Weights of a small transformer language model.
Training: a variant of SOAP for these matrices, 255M tokens.
Each number is 50 + 12 x the weight over its row's rms, rounded and kept within 0 to 99. Layers, rows and columns count from 0. The size before them is the row's rms in percent of the matrix's.

# layer 11 MLP down (transposed), 640x160, rms 0.263, rows 437-458, columns 0-159
099:38 37 35 43 52 43 30 54 46 44 34 57 50 59 46 73 38 71 51 26 64 26 60 45 38 25 62 35 55 37 60 58 15 53 55 48 56 54 39 37 57 62 47 49 47 73 62 32 52 52 51 29 60 36 57 62 26 52 26 83 41 47 62 47 57 67 52 58 38 55 62 43 50 52 47 38 53 44 53 67 46 45 47 78 45 60 35 45 40 53 52 43 58 60 76 62 45 53 69 59 39 28 54 45 35 62 64 37 34 37 66 52 43 36 52 55 59 50 43 29 52 45 46 60 43 49 57 81 53 47 48 45 57 66 42 56 43 59 66 32 33 56 60 52 49 60 58 40 43 41 55 61 33 56 59 35 41 47 42 58
093:42 54 51 54 65 65 60 32 38 53 66 39 63 47 60 69 44 75 56 53 29 36 60 28 56 64 46 48 38 51 52 59 57 47 69 50 47 49 73 54 44 57 23 29 64 45 47 55 56 60 65 33 78 52 40 59 48 32 53 63 36 79 58 35 47 30 57 53 49 42 49 48 69 51 58 14 37 52 31 40 75 38 67 61 47 48 48 41 50 62 52 42 60 44 60 60 50 47 47 40 28 37 45 41 54 40 57 53 66 41 51 48 51 52 56 35 58 55 48 50 60 50 59 56 33 39 60 54 64 59 39 32 44 37 61 26 77 47 43 54 55 48 33 50 54 38 30 25 42 35 51 54 66 40 65 49 64 71 49 48
101:57 49 24 36 25 70 38 44 35 58 67 55 44 56 18 36 22 49 31 64 20 60 50 34 63 45 41 38 65 67 56 58 70 78 68 43 55 44 22 47 45 49 50 43 58 64 54 49 27 31 49 63 35 46 40 31 41 56 49 54 55 49 21 45 59 58 45 69 43 42 45 44 56 43 48 40 34 52 68 32 45 39 56 52 54 44 74 59 48 44 62 53 45 47 49 53 56 40 54 41 57 68 42 55 48 51 33 43 43 60 47 51 57 41 61 45 48 60 45 60 40 33 77 38 67 34 60 59 39 60 53 69 66 46 69 65 60 51 49 50 56 51 61 39 45 46 48 52 44 43 51 51 64 65 41 54 32 39 59 64
097:52 34 52 45 40 45 63 40 21 59 58 25 46 39 44 38 51 59 59 48 54 45 45 55 32 45 55 49 50 33 60 56 49 42 43 72 57 44 62 36 57 66 71 45 57 51 53 58 46 45 53 39 67 58 52 54 27 44 48 47 44 59 54 46 40 64 55 38 25 42 60 63 51 31 68 56 42 18 54 44 68 42 54 54 68 46 42 63 53 67 43 53 21 69 59 22 56 31 57 60 48 17 43 26 67 58 49 49 66 48 71 72 43 43 60 56 63 54 35 38 62 48 41 50 26 56 69 73 41 38 52 58 42 43 57 67 42 42 55 40 52 49 68 57 46 46 66 48 41 62 55 30 31 48 57 54 36 59 48 43
098:59 62 44 55 41 50 41 37 43 43 53 43 68 54 47 61 27 54 65 22 46 67 45 45 47 54 47 47 50 50 57 46 55 52 22 56 27 68 23 55 44 62 63 19 45 46 40 63 53 65 47 53 68 38 77 55 34 43 56 43 45 58 45 44 67 74 44 62 36 64 65 29 59 33 57 31 49 42 59 53 52 46 31 65 53 70 71 34 52 54 53 57 39 52 51 45 55 48 52 40 59 56 51 41 60 75 56 44 54 43 35 38 41 33 56 32 59 33 39 37 42 24 45 43 53 42 50 57 61 29 68 40 37 63 53 61 40 38 54 39 61 47 65 62 64 32 52 37 41 69 55 55 47 48 66 49 34 40 28 65
101:27 46 62 49 59 57 44 35 42 50 49 58 81 37 55 41 55 39 45 59 52 49 47 42 57 52 33 53 41 33 39 62 32 64 50 36 52 40 34 46 60 48 37 47 49 56 30 54 77 31 49 47 59 54 38 38 61 47 40 57 48 56 25 54 39 38 41 44 43 38 56 52 46 71 53 59 55 53 53 79 52 49 52 36 52 39 61 74 79 44 52 62 25 53 34 37 50 69 48 57 40 31 50 46 66 42 46 63 48 21 25 44 53 29 51 45 50 77 53 70 51 63 50 59 45 50 71 39 39 44 41 46 26 56 29 48 40 66 54 56 68 54 52 36 41 67 48 58 62 33 41 52 61 48 46 45 80 65 59 47
107:68 31 75 49 36 47 34 62 42 49 38 40 35 54 41 38 51 37 32 57 52 24 61 65 63 58 53 56 26 49 54 55 55 54 37 31 45 42 67 50 41 51 42 29 46 25 46 56 67 66 54 34 51 59 71 31 47 42 48 51 48 43 55 62 40 53 53 64 37 47 56 28 46 61 38 37 61 57 61 63 42 48 80 42 47 58 65 54 35 51 53 40 51 52 59 49 55 63 33 51 63 68 29 51 52 27 60 43 39 39 51 39 45 59 51 60 52 57 70 43 49 48 51 38 66 56 53 67 55 48 37 64 42 23 67 61 47 26 58 66 38 50 33 41 50 61 91 64 50 44 31 61 48 60 50 51 48 50 44 73
094:56 58 56 54 46 53 55 45 60 48 48 53 50 31 62 49 70 37 49 61 60 36 48 50 50 57 46 36 68 39 43 62 48 33 55 70 51 37 35 53 52 45 47 28 42 46 41 30 52 38 55 37 44 49 53 50 54 54 32 53 50 38 30 55 48 52 47 27 46 43 71 35 57 37 61 64 48 57 58 41 57 54 45 49 46 25 70 22 46 67 55 32 41 60 63 68 48 46 43 62 66 38 51 51 51 44 41 70 56 63 54 52 59 27 52 32 38 73 32 46 46 30 56 30 56 69 50 58 22 38 62 48 24 55 24 37 62 44 58 59 22 50 42 54 47 56 51 57 45 22 67 35 72 33 55 41 50 64 27 58
097:56 49 50 55 55 54 66 49 52 51 64 63 75 31 44 41 65 52 37 48 54 63 58 25 41 45 60 53 50 48 69 53 35 47 39 26 64 51 56 44 50 49 37 59 49 40 59 50 24 46 36 27 44 57 66 62 43 73 53 65 47 50 52 69 50 37 45 42 31 60 71 41 54 71 67 35 43 66 25 48 49 33 56 62 44 29 61 36 48 65 51 53 68 56 45 51 61 48 41 54 34 48 44 31 57 59 39 47 60 25 40 46 36 30 36 66 47 71 58 68 42 57 30 56 51 38 54 53 67 56 36 56 40 45 34 48 43 50 35 66 35 27 27 38 51 64 47 59 54 65 53 54 42 58 50 54 72 19 45 56
097:59 65 32 68 65 76 53 70 39 42 39 33 61 59 35 53 51 40 59 67 49 31 49 48 43 64 50 68 49 45 43 44 44 54 22 48 47 28 45 41 41 33 41 48 41 46 40 48 71 36 49 38 56 57 38 54 32 43 50 51 38 62 36 51 59 65 38 44 36 40 56 51 58 57 41 41 44 43 60 43 65 40 46 51 66 54 53 71 63 66 54 56 37 37 55 40 45 33 32 58 53 45 48 66 33 53 58 64 62 50 45 47 30 40 53 56 71 47 45 77 45 54 32 42 49 36 54 64 37 34 65 48 35 72 52 46 57 52 56 62 32 68 60 75 59 51 40 61 65 69 45 49 49 64 13 79 42 38 55 44
111:64 27 47 42 50 45 57 54 60 37 69 47 58 41 34 37 60 82 51 36 47 44 67 62 62 51 61 61 50 46 52 59 25 46 45 53 50 55 26 47 40 33 68 55 61 51 54 55 68 35 47 56 48 49 48 45 47 43 42 30 49 46 44 48 69 47 66 56 45 48 38 23 37 35 79 58 40 78 59 46 45 52 58 46 31 63 58 41 51 56 66 53 82 38 41 48 54 60 41 41 42 59 48 54 50 58 59 63 51 49 58 37 47 41 52 71 48 56 60 48 48 48 25 48 32 63 44 65 49 69 73 39 64 45 43 83 41 59 42 57 34 54 61 59 67 46 59 67 36 50 61 56 66 48 50 76 58 32 58 71
101:47 24 50 86 42 49 61 45 50 29 45 43 48 31 45 54 52 31 32 43 54 48 53 50 28 63 47 36 44 52 47 66 54 73 26 31 41 79 31 48 59 53 42 44 44 45 37 54 42 30 72 55 44 55 43 33 67 46 48 46 22 71 49 55 49 50 57 38 55 56 42 32 52 25 58 68 42 56 42 49 44 61 45 40 45 48 60 57 43 48 51 58 74 60 55 59 54 56 45 53 74 60 53 17 35 49 53 46 46 64 61 45 69 63 44 63 55 52 59 34 42 44 35 50 37 64 39 43 46 57 48 63 57 65 53 59 54 44 21 35 48 67 48 59 51 56 61 31 44 56 62 23 48 36 51 71 55 46 54 51
107:42 65 35 45 40 53 56 47 33 47 54 62 37 31 43 52 29 40 51 41 53 70 47 46 55 61 57 48 55 45 37 56 49 63 34 53 52 65 58 45 49 40 53 51 60 40 67 44 45 41 32 56 50 50 58 54 56 50 60 38 40 33 41 41 37 45 40 53 54 50 43 30 51 63 55 72 46 51 32 66 59 56 40 42 41 52 60 70 33 63 42 48 58 28 48 43 46 23 61 53 67 67 49 79 48 73 39 53 59 58 59 48 50 61 32 31 54 48 44 44 62 18 45 52 42 75 82 58 53 62 20 59 28 54 60 58 61 39 46 40 31 64 36 28 52 46 44 48 49 55 62 47 56 80 56 76 45 65 31 48
104:49 62 56 55 34 37 75 53 39 35 42 45 71 49 36 42 57 56 46 45 43 66 40 64 57 54 44 62 22 55 53 48 66 38 44 73 51 56 70 21 58 53 43 40 47 49 44 56 55 64 42 43 39 51 54 59 68 45 63 41 49 51 62 44 43 32 51 34 48 42 32 65 62 67 41 51 66 47 58 39 51 54 46 55 43 47 47 45 52 55 48 36 57 49 58 34 64 53 62 45 57 46 45 62 55 45 50 24 69 50 56 44 53 69 82 35 39 35 58 59 75 37 51 59 41 54 55 67 45 79 38 95 40 39 72 65 51 60 49 34 54 50 40 45 54 49 72 27 55 33 48 63 36 29 49 55 56 56 62 50
096:42 54 48 48 44 39 69 19 38 68 49 29 31 30 52 42 55 55 42 54 37 53 53 56 42 58 38 40 41 51 30 34 62 54 59 57 48 70 66 61 63 51 48 47 48 33 33 61 55 49 79 58 52 29 50 54 53 41 39 58 33 54 45 30 73 62 51 33 46 34 60 58 62 49 64 64 56 64 54 31 39 48 58 48 43 73 40 48 46 45 42 43 50 35 60 56 34 49 38 42 55 44 37 39 46 63 51 48 43 40 47 81 56 25 69 31 65 45 65 52 43 57 54 37 78 34 28 36 26 67 44 70 55 44 52 59 53 71 44 52 42 51 66 35 51 53 42 39 37 60 75 57 64 49 47 48 48 43 58 45
114:47 71 40 60 53 41 73 57 35 48 58 29 35 67 27 67 65 56 35 34 63 51 55 56 38 46 48 45 26 38 55 56 70 51 30 71 39 64 49 64 49 65 81 50 64 36 30 53 65 70 35 53 54 54 42 34 64 38 51 45 64 41 37 41 50 48 29 32 54 22 29 37 52 49 37 34 38 58 61 51 56 43 47 54 44 43 55 54 65 66 40 56 48 58 52 48 27 42 58 63 45 37 38 48 34 70 54 64 39 54 43 38 34 47 41 58 57 48 47 44 63 53 50 50 57 56 54 61 46 49 31 43 67 55 48 63 60 27 43 50 46 46 43 51 37 71 57 60 71 23 60 33 65 56 41 53 45 56 34 49
093:45 48 42 52 47 61 44 46 62 50 46 44 42 52 62 31 69 49 55 73 61 70 47 62 46 42 48 55 49 41 39 39 45 56 65 41 72 58 64 52 74 46 57 56 51 63 51 11 60 39 62 55 50 67 54 62 61 56 63 47 62 65 44 70 17 39 57 38 49 56 43 43 60 49 60 59 32 24 60 51 46 32 43 51 40 54 59 49 67 47 45 50 73 50 52 67 46 51 45 49 38 39 46 20 43 49 37 42 69 66 46 44 26 28 58 48 45 61 49 68 51 38 41 54 65 47 57 52 42 42 30 69 56 49 54 48 35 59 60 37 46 58 59 48 53 39 40 34 64 60 25 33 63 67 48 73 60 72 39 27
102:33 56 52 43 58 67 42 57 69 39 47 68 62 36 64 40 41 35 54 52 38 54 43 33 59 58 34 71 70 21 53 51 61 49 58 56 54 54 68 44 42 37 61 51 50 46 56 46 53 64 51 46 44 68 42 52 45 43 56 42 22 50 75 52 33 26 53 60 70 48 46 51 68 37 44 43 77 44 49 48 49 55 72 51 47 58 66 48 47 46 32 48 60 52 30 60 52 50 82 56 58 33 56 61 77 22 41 44 51 61 53 85 60 30 63 55 47 44 38 54 60 45 46 37 54 56 74 40 50 62 51 66 51 40 45 46 51 75 52 37 50 71 44 61 64 54 60 50 70 45 44 61 48 52 40 56 41 39 57 59
110:49 65 39 74 26 65 46 55 58 54 31 51 50 78 39 36 51 70 35 49 56 70 33 32 66 62 43 38 58 39 50 61 50 61 56 61 50 61 46 61 57 44 50 43 54 52 54 58 62 57 49 38 60 57 54 53 43 58 70 51 39 37 68 75 44 38 45 55 33 42 51 49 64 34 55 49 50 61 47 17 36 42 13 39 23 49 24 45 44 54 45 53 40 53 35 52 50 56 35 68 67 50 68 38 54 49 71 58 76 45 61 27 52 60 44 50 34 41 44 42 34 26 46 58 49 47 43 30 62 53 57 69 57 40 70 55 57 34 62 52 39 54 44 50 47 42 53 54 62 55 37 44 37 56 58 49 47 60 38 68
097:44 71 25 38 47 37 53 30 53 34 38 46 56 33 37 44 43 60 59 43 63 64 51 64 56 42 37 38 53 42 61 40 41 59 42 33 67 13 48 46 52 48 60 58 54 31 60 56 60 40 51 64 23 49 36 49 62 60 53 70 66 57 69 32 38 42 62 59 66 35 62 51 39 55 57 19 63 61 60 62 44 45 57 36 57 65 32 40 54 51 44 53 56 38 41 54 70 32 41 79 53 52 50 44 51 58 54 81 61 47 57 44 59 48 48 35 38 49 43 60 41 58 55 81 43 29 51 58 63 52 50 50 38 57 34 52 35 50 58 32 38 40 46 27 32 57 53 53 56 53 60 65 60 47 42 53 54 57 65 42
086:78 49 51 53 54 49 62 35 53 48 48 45 61 44 43 64 36 60 53 69 45 46 52 42 36 46 58 46 30 40 46 37 56 58 32 41 72 43 53 33 40 62 49 41 44 41 33 26 55 62 62 58 36 40 57 42 28 51 63 49 52 45 48 38 30 23 54 68 56 50 64 46 75 46 35 28 35 50 78 52 72 41 28 31 40 48 55 60 71 54 56 60 72 39 63 48 38 24 30 52 53 34 45 54 27 39 60 38 42 44 49 50 55 57 51 42 48 40 44 40 54 58 62 45 36 43 65 65 51 61 40 53 37 72 33 41 44 83 48 50 51 54 29 56 59 62 56 52 55 65 45 62 53 30 69 51 52 46 46 44
102:29 61 31 42 55 60 64 55 37 64 57 54 59 39 50 43 54 48 59 35 57 34 35 43 34 51 61 61 41 41 57 29 37 32 58 35 67 33 51 44 67 62 47 47 31 61 55 38 44 52 37 50 49 71 34 47 51 64 51 46 44 47 65 59 64 47 47 52 24 45 44 30 54 74 46 61 33 45 36 55 61 83 55 34 54 67 70 66 51 50 42 53 39 75 64 51 49 38 31 64 26 48 43 55 34 54 50 54 41 40 55 75 75 58 55 33 48 45 55 52 51 50 36 59 61 69 64 55 57 41 46 40 60 56 26 47 49 48 47 41 42 53 65 59 30 41 67 79 42 62 47 31 65 55 53 46 49 63 48 37
# layer 11 MLP up, 640x160, rms 0.238, rows 438-459, columns 0-159
092:54 43 47 64 45 52 40 57 56 70 28 50 51 53 30 42 54 53 61 27 49 42 27 49 76 40 35 84 60 42 37 44 69 44 36 37 65 55 38 41 34 45 40 67 43 68 49 57 72 39 50 61 51 67 69 63 41 52 26 48 49 34 64 66 48 65 35 43 45 41 49 67 52 21 25 54 54 51 68 54 36 49 49 51 54 53 53 54 41 34 45 65 81 41 52 56 56 42 57 51 66 46 41 53 53 51 56 44 47 71 63 41 50 64 46 76 48 67 46 52 31 56 68 60 39 55 39 42 59 38 23 45 53 54 47 48 33 40 53 31 40 53 66 45 48 48 67 65 29 43 68 40 50 52 53 49 58 60 50 53
104:59 65 48 61 47 48 44 45 37 45 61 52 50 48 47 68 65 34 48 69 54 38 44 60 25 53 56 60 63 55 69 65 47 36 59 38 71 45 52 37 38 34 65 66 56 52 59 44 43 36 46 53 51 48 50 59 55 60 59 50 48 50 36 58 42 42 33 50 09 41 47 51 40 42 47 80 55 47 35 64 41 55 12 52 71 53 57 55 65 37 67 57 64 32 39 78 73 56 58 46 51 09 51 49 41 37 38 39 43 39 53 33 53 55 46 42 44 32 59 48 48 30 66 52 39 62 47 45 55 49 75 46 53 40 68 37 60 40 57 49 48 33 50 48 43 43 56 69 33 39 40 48 51 44 41 49 50 58 66 35
096:44 54 43 47 72 39 66 46 64 56 49 40 38 37 48 39 47 35 54 39 58 63 44 50 55 72 57 41 33 54 55 75 59 42 53 40 27 55 44 67 31 49 47 47 53 69 43 49 57 58 70 55 43 49 55 35 40 27 45 67 42 57 57 62 44 53 49 37 45 36 65 58 47 31 38 60 36 38 34 59 41 58 39 67 56 66 45 65 45 65 48 53 32 31 31 66 61 29 26 57 47 77 47 58 63 45 43 60 46 46 47 37 52 55 44 60 55 62 22 57 39 54 64 68 58 49 45 31 50 37 47 61 29 44 49 31 28 69 63 62 53 40 14 46 66 47 54 65 33 60 46 59 49 52 36 55 60 38 37 62
099:43 53 33 56 46 40 52 35 67 47 57 63 52 40 50 33 46 66 64 67 55 54 50 29 28 43 38 53 45 39 57 61 52 48 45 57 38 49 27 65 30 44 48 62 72 19 48 64 38 32 54 67 24 61 55 57 36 50 67 59 55 56 49 33 70 50 34 42 32 36 64 57 41 43 59 54 41 29 53 65 61 49 73 52 46 40 23 50 41 43 42 26 65 58 53 66 40 69 49 50 46 56 51 38 36 53 39 42 47 70 59 63 62 53 39 57 51 29 58 44 72 69 40 56 66 61 56 77 46 49 58 62 42 37 33 63 59 40 56 41 41 52 45 38 55 35 45 47 39 61 47 46 50 43 48 75 33 39 35 64
099:71 58 31 54 65 44 63 62 47 54 63 57 38 38 57 54 42 51 45 64 54 33 60 62 43 69 61 55 44 31 55 27 41 49 50 54 55 53 19 51 43 47 52 48 42 63 58 80 29 59 44 46 49 43 53 67 36 56 76 33 48 40 46 45 67 71 65 49 50 53 42 40 57 55 81 42 45 30 44 58 42 40 64 60 51 69 56 56 24 55 52 46 59 43 33 40 42 37 51 61 53 58 36 30 65 47 54 45 46 42 44 71 45 37 28 72 46 35 35 62 65 29 57 61 63 43 34 33 65 64 40 41 30 50 61 39 55 45 25 40 53 42 65 39 45 40 58 67 54 44 48 48 42 41 64 48 36 63 67 46
094:42 62 57 46 56 52 42 40 76 44 41 31 47 31 68 71 57 32 75 42 40 52 67 47 46 39 61 70 51 32 42 57 47 50 37 37 37 57 51 61 63 75 49 57 54 42 20 35 53 63 59 44 42 58 59 59 77 47 43 54 57 64 63 54 89 49 48 56 51 64 62 53 44 47 42 39 64 49 53 51 47 49 62 47 57 47 53 48 44 60 35 34 53 43 39 52 58 47 61 56 77 45 32 44 46 65 49 51 52 67 49 58 56 27 58 64 47 54 46 20 40 64 30 51 61 30 64 51 51 71 63 66 43 45 58 47 33 67 38 52 45 53 60 55 43 37 30 48 60 51 51 44 46 49 31 51 56 65 80 27
101:30 49 48 68 56 54 68 36 46 45 44 47 53 60 40 40 52 29 51 47 63 62 22 74 52 40 50 40 60 58 26 09 51 33 59 43 47 56 52 50 44 37 47 49 61 35 57 58 48 58 53 64 42 22 62 53 72 69 43 80 35 48 74 44 58 31 57 59 66 52 59 61 63 39 52 48 53 72 39 42 55 72 34 42 45 45 32 41 40 51 48 39 43 53 62 20 47 60 50 62 47 44 57 45 52 40 39 51 52 44 71 60 49 60 77 57 67 58 42 63 60 48 32 60 58 57 37 54 65 49 65 52 45 58 60 63 51 59 62 33 55 45 53 45 46 45 62 48 34 38 56 50 38 62 33 52 47 40 75 40
098:52 47 42 49 19 38 54 51 50 51 57 52 51 50 47 61 70 39 63 63 34 37 45 43 38 29 25 38 51 48 49 75 37 49 47 40 65 44 42 56 52 58 39 58 48 41 51 27 53 59 49 37 50 34 33 60 17 62 43 33 42 53 22 44 51 43 68 57 39 78 55 21 56 56 40 52 21 47 47 28 53 48 51 64 52 47 50 55 60 56 62 44 56 60 58 53 57 45 59 40 58 53 48 46 53 54 34 49 50 63 29 45 51 34 53 51 49 62 25 37 50 34 48 37 33 77 30 72 39 44 38 40 22 56 36 43 59 50 56 42 39 63 43 57 52 50 54 24 56 49 55 79 56 44 43 46 48 34 43 54
099:49 49 46 72 44 34 51 48 53 41 05 56 55 37 33 41 55 58 47 38 47 48 41 44 36 44 44 48 57 65 39 61 56 40 71 59 37 69 76 52 48 78 48 49 44 40 35 51 54 45 33 53 34 70 48 37 46 30 58 67 38 60 54 47 46 50 27 57 42 43 26 53 56 47 50 69 44 44 61 52 42 44 32 43 61 64 46 51 62 60 39 50 55 54 37 34 53 62 70 74 37 55 48 43 46 42 49 85 31 43 45 42 62 42 40 60 63 46 45 32 45 36 44 54 72 50 32 51 60 50 55 53 34 51 51 51 53 42 36 48 31 49 23 51 32 72 58 48 31 51 68 44 59 54 31 49 63 28 52 50
103:53 31 56 56 45 57 41 48 47 48 42 52 46 72 48 64 72 42 60 38 65 34 57 36 68 78 39 51 40 30 58 33 63 42 59 54 41 42 50 52 42 37 70 49 50 47 50 54 33 60 63 60 56 30 61 57 70 37 76 41 51 48 35 28 30 38 72 59 65 56 51 60 45 45 54 36 76 68 57 57 65 42 44 35 56 38 46 72 36 39 57 50 45 62 69 39 46 52 60 52 64 46 30 46 35 26 66 59 27 42 54 57 51 29 52 40 50 47 52 49 68 58 46 47 51 46 55 51 50 60 39 20 53 35 40 46 55 41 41 31 67 49 38 72 60 38 70 35 44 37 72 43 57 44 53 36 43 58 49 50
099:39 52 70 49 45 45 59 45 49 57 38 59 42 38 63 55 48 37 79 25 64 53 43 51 43 51 31 44 45 48 58 41 59 68 54 38 67 47 46 51 49 38 42 45 55 50 54 47 54 56 59 58 27 70 60 69 59 65 43 76 63 25 52 37 62 53 49 42 45 37 67 21 61 59 36 57 56 56 38 36 48 57 43 48 25 50 57 60 45 74 48 57 49 39 45 47 65 59 34 51 50 39 42 44 41 56 52 38 35 60 44 53 46 67 54 65 48 28 33 63 62 15 64 57 42 40 41 29 68 52 78 35 55 63 57 63 50 32 34 56 39 55 49 39 36 58 63 34 41 33 63 58 66 54 68 30 41 54 61 59
097:53 56 63 38 56 48 45 34 64 62 34 49 48 52 36 36 53 57 52 48 61 53 69 55 42 33 57 59 50 34 33 31 59 46 58 61 56 59 43 40 64 49 33 64 61 50 54 41 43 71 65 30 35 32 70 36 47 39 55 56 56 57 45 52 52 48 65 52 52 40 31 52 49 31 44 42 55 56 61 41 30 59 61 64 53 44 49 42 47 38 75 51 57 53 54 42 52 67 46 37 44 66 50 54 42 26 56 35 81 38 55 79 23 37 65 66 49 57 59 48 41 51 53 76 37 46 44 52 37 69 71 47 46 47 23 57 36 51 55 55 46 55 64 44 35 54 53 66 15 43 42 66 41 34 66 61 66 29 58 43
099:41 46 62 43 49 39 48 48 61 63 59 52 64 31 61 66 79 56 74 40 53 33 51 70 46 69 59 42 35 47 35 53 46 57 43 29 50 58 49 55 27 54 45 50 47 40 42 38 37 58 54 56 42 46 33 54 53 62 47 24 53 50 37 63 42 60 30 44 44 43 56 37 63 61 47 51 57 40 64 47 51 25 74 63 54 59 46 46 48 57 33 44 57 23 34 59 48 29 35 52 44 46 44 34 37 66 57 51 56 59 34 31 51 58 74 62 64 32 54 50 64 65 45 40 55 57 60 58 47 80 49 47 64 35 25 49 36 36 70 26 38 33 64 36 39 47 43 53 49 41 52 72 52 45 47 26 46 58 38 54
103:68 80 50 43 59 43 57 48 54 50 51 50 23 51 46 41 41 49 67 65 61 35 48 52 58 57 49 40 59 51 68 58 57 66 36 63 49 52 18 39 56 53 45 57 73 61 50 54 43 43 59 30 51 72 27 82 48 60 53 60 47 37 35 71 33 49 43 56 36 63 49 54 40 52 48 60 38 56 49 36 33 56 42 54 55 53 42 38 46 39 55 62 50 49 43 54 63 79 53 55 39 56 32 59 19 52 46 50 55 38 49 47 18 20 44 66 75 29 48 41 47 68 48 57 29 43 62 56 44 49 43 56 44 47 54 50 27 35 36 49 48 48 45 50 72 67 52 44 53 48 31 46 62 38 52 37 46 48 56 68
114:23 63 50 52 44 38 42 25 44 53 61 45 55 41 40 38 36 43 27 60 64 29 44 56 43 34 55 51 48 43 58 35 61 56 53 58 58 57 52 44 29 53 51 54 39 69 60 40 66 67 48 40 29 67 40 41 40 43 46 61 54 24 53 26 32 38 40 39 53 36 53 19 55 53 40 59 46 51 47 48 29 65 41 44 47 49 60 50 73 56 45 44 52 46 59 54 53 54 61 56 49 31 57 70 52 31 29 58 66 44 24 41 65 51 49 52 53 51 31 55 52 53 83 54 29 54 27 59 59 45 50 35 59 35 52 61 41 42 51 34 77 41 30 44 54 53 54 74 42 34 61 44 69 62 50 43 61 51 52 58
096:64 76 40 44 53 66 58 59 63 67 62 55 27 56 39 51 32 54 50 42 66 54 42 44 43 50 34 53 30 37 55 38 53 51 74 41 54 56 63 42 47 86 49 45 53 48 51 49 41 52 61 49 39 60 43 44 56 35 30 86 13 53 26 58 37 62 77 58 52 31 46 60 50 57 51 44 48 48 59 40 45 55 52 47 56 47 63 56 60 48 86 51 64 42 47 44 32 53 54 41 65 43 56 55 53 45 24 55 43 57 53 68 33 51 38 43 48 58 50 47 50 62 41 68 43 50 54 50 45 41 19 47 68 58 52 48 35 63 44 62 60 25 46 71 36 59 56 54 42 47 58 33 39 44 54 35 45 65 50 55
098:51 71 67 58 54 61 69 57 46 38 60 30 47 47 33 41 38 58 41 44 52 60 63 64 52 51 48 64 51 61 64 50 53 55 44 64 65 51 36 41 69 44 43 55 62 33 43 43 76 64 60 46 47 59 47 62 50 57 63 58 46 57 45 59 62 46 56 69 35 54 34 64 43 34 59 71 40 50 73 43 57 49 50 74 46 23 60 42 67 54 51 48 48 50 45 36 61 59 53 36 58 51 49 61 34 63 70 65 31 73 63 59 43 47 59 49 42 56 54 73 46 49 45 50 51 40 39 65 46 42 40 71 50 40 62 28 58 45 38 44 34 56 49 18 33 61 34 44 51 67 34 66 70 48 65 21 22 63 38 53
107:38 59 49 52 49 70 31 54 43 62 49 81 58 28 52 44 59 36 73 50 50 36 64 54 51 57 50 31 84 32 49 47 31 43 39 59 57 42 63 51 36 64 71 24 47 47 36 30 41 65 45 70 37 56 52 54 41 53 63 47 55 42 61 40 60 29 57 40 69 50 46 27 52 24 48 40 48 34 34 77 59 54 52 57 58 45 40 56 53 40 73 64 78 41 32 40 57 57 46 37 44 40 47 51 57 44 49 36 44 48 60 55 51 53 50 49 54 47 27 49 47 44 58 45 53 49 68 44 61 34 30 58 59 37 50 53 53 66 61 45 45 46 53 35 66 55 76 75 61 43 47 36 70 40 37 47 48 44 51 53
088:29 51 56 56 44 45 44 49 63 44 56 28 41 51 46 65 50 60 57 45 59 40 57 45 52 49 36 59 33 44 34 54 39 22 23 39 72 73 56 53 48 60 46 57 42 39 45 35 37 46 20 59 62 58 62 33 49 47 30 51 49 48 62 38 67 58 46 54 39 66 51 64 49 44 42 59 48 59 31 62 56 66 25 41 56 46 58 40 64 50 46 42 42 68 58 47 46 50 69 47 66 50 47 38 33 42 51 48 51 42 49 70 40 39 51 42 49 56 48 56 37 73 66 68 44 60 73 49 75 70 44 41 57 54 58 56 43 25 55 08 73 60 46 56 35 50 46 47 39 52 40 52 50 43 47 27 17 48 43 51
095:52 41 51 50 47 28 76 42 53 54 34 57 39 57 59 29 77 54 42 57 20 55 46 48 53 56 31 46 71 34 81 62 56 52 57 38 41 46 40 45 50 30 59 30 54 29 50 30 56 37 46 55 80 52 47 50 44 38 44 36 47 46 54 45 55 62 55 53 31 48 42 47 60 42 49 49 54 49 57 24 74 67 76 63 41 51 64 28 51 42 39 37 49 75 30 51 48 47 71 57 39 50 37 42 69 49 55 60 42 55 47 63 28 45 35 38 59 52 59 38 50 25 46 61 51 53 48 40 49 54 44 36 71 52 53 60 41 57 47 45 60 39 44 53 62 43 54 39 30 32 45 41 43 41 54 32 62 30 66 47
098:68 52 54 40 64 59 38 53 54 49 51 48 51 47 33 50 57 50 51 65 40 55 45 72 65 58 73 66 40 59 29 37 60 72 49 52 46 40 55 45 34 51 49 46 48 35 28 54 50 68 46 58 53 36 56 60 58 29 57 44 52 44 50 57 45 73 52 39 46 50 44 72 35 24 43 48 34 37 49 43 40 43 21 63 41 33 59 45 21 46 62 53 60 50 52 56 83 40 45 41 62 71 61 54 37 58 66 56 34 64 68 55 47 41 59 42 49 61 27 53 32 70 44 48 35 51 59 52 63 65 41 42 56 65 52 56 50 78 53 39 61 37 51 43 44 50 41 47 55 34 56 54 51 47 31 64 49 84 78 46
106:44 55 37 38 47 52 48 44 55 53 29 35 40 49 23 63 30 58 46 50 61 33 53 43 46 56 37 59 26 68 64 35 39 48 91 56 69 40 61 31 53 43 38 82 50 60 48 28 53 58 49 69 47 40 38 49 44 59 56 53 51 35 40 54 73 50 30 52 48 63 33 47 39 55 39 33 43 40 62 59 41 40 45 63 63 39 41 49 60 52 46 43 66 66 47 42 53 62 39 51 48 76 47 66 52 56 42 52 33 49 54 54 70 44 52 44 63 44 47 66 67 45 56 34 42 49 23 46 44 65 52 65 25 65 49 50 44 43 43 42 67 37 45 59 70 50 43 38 46 47 57 40 33 20 67 43 46 50 57 67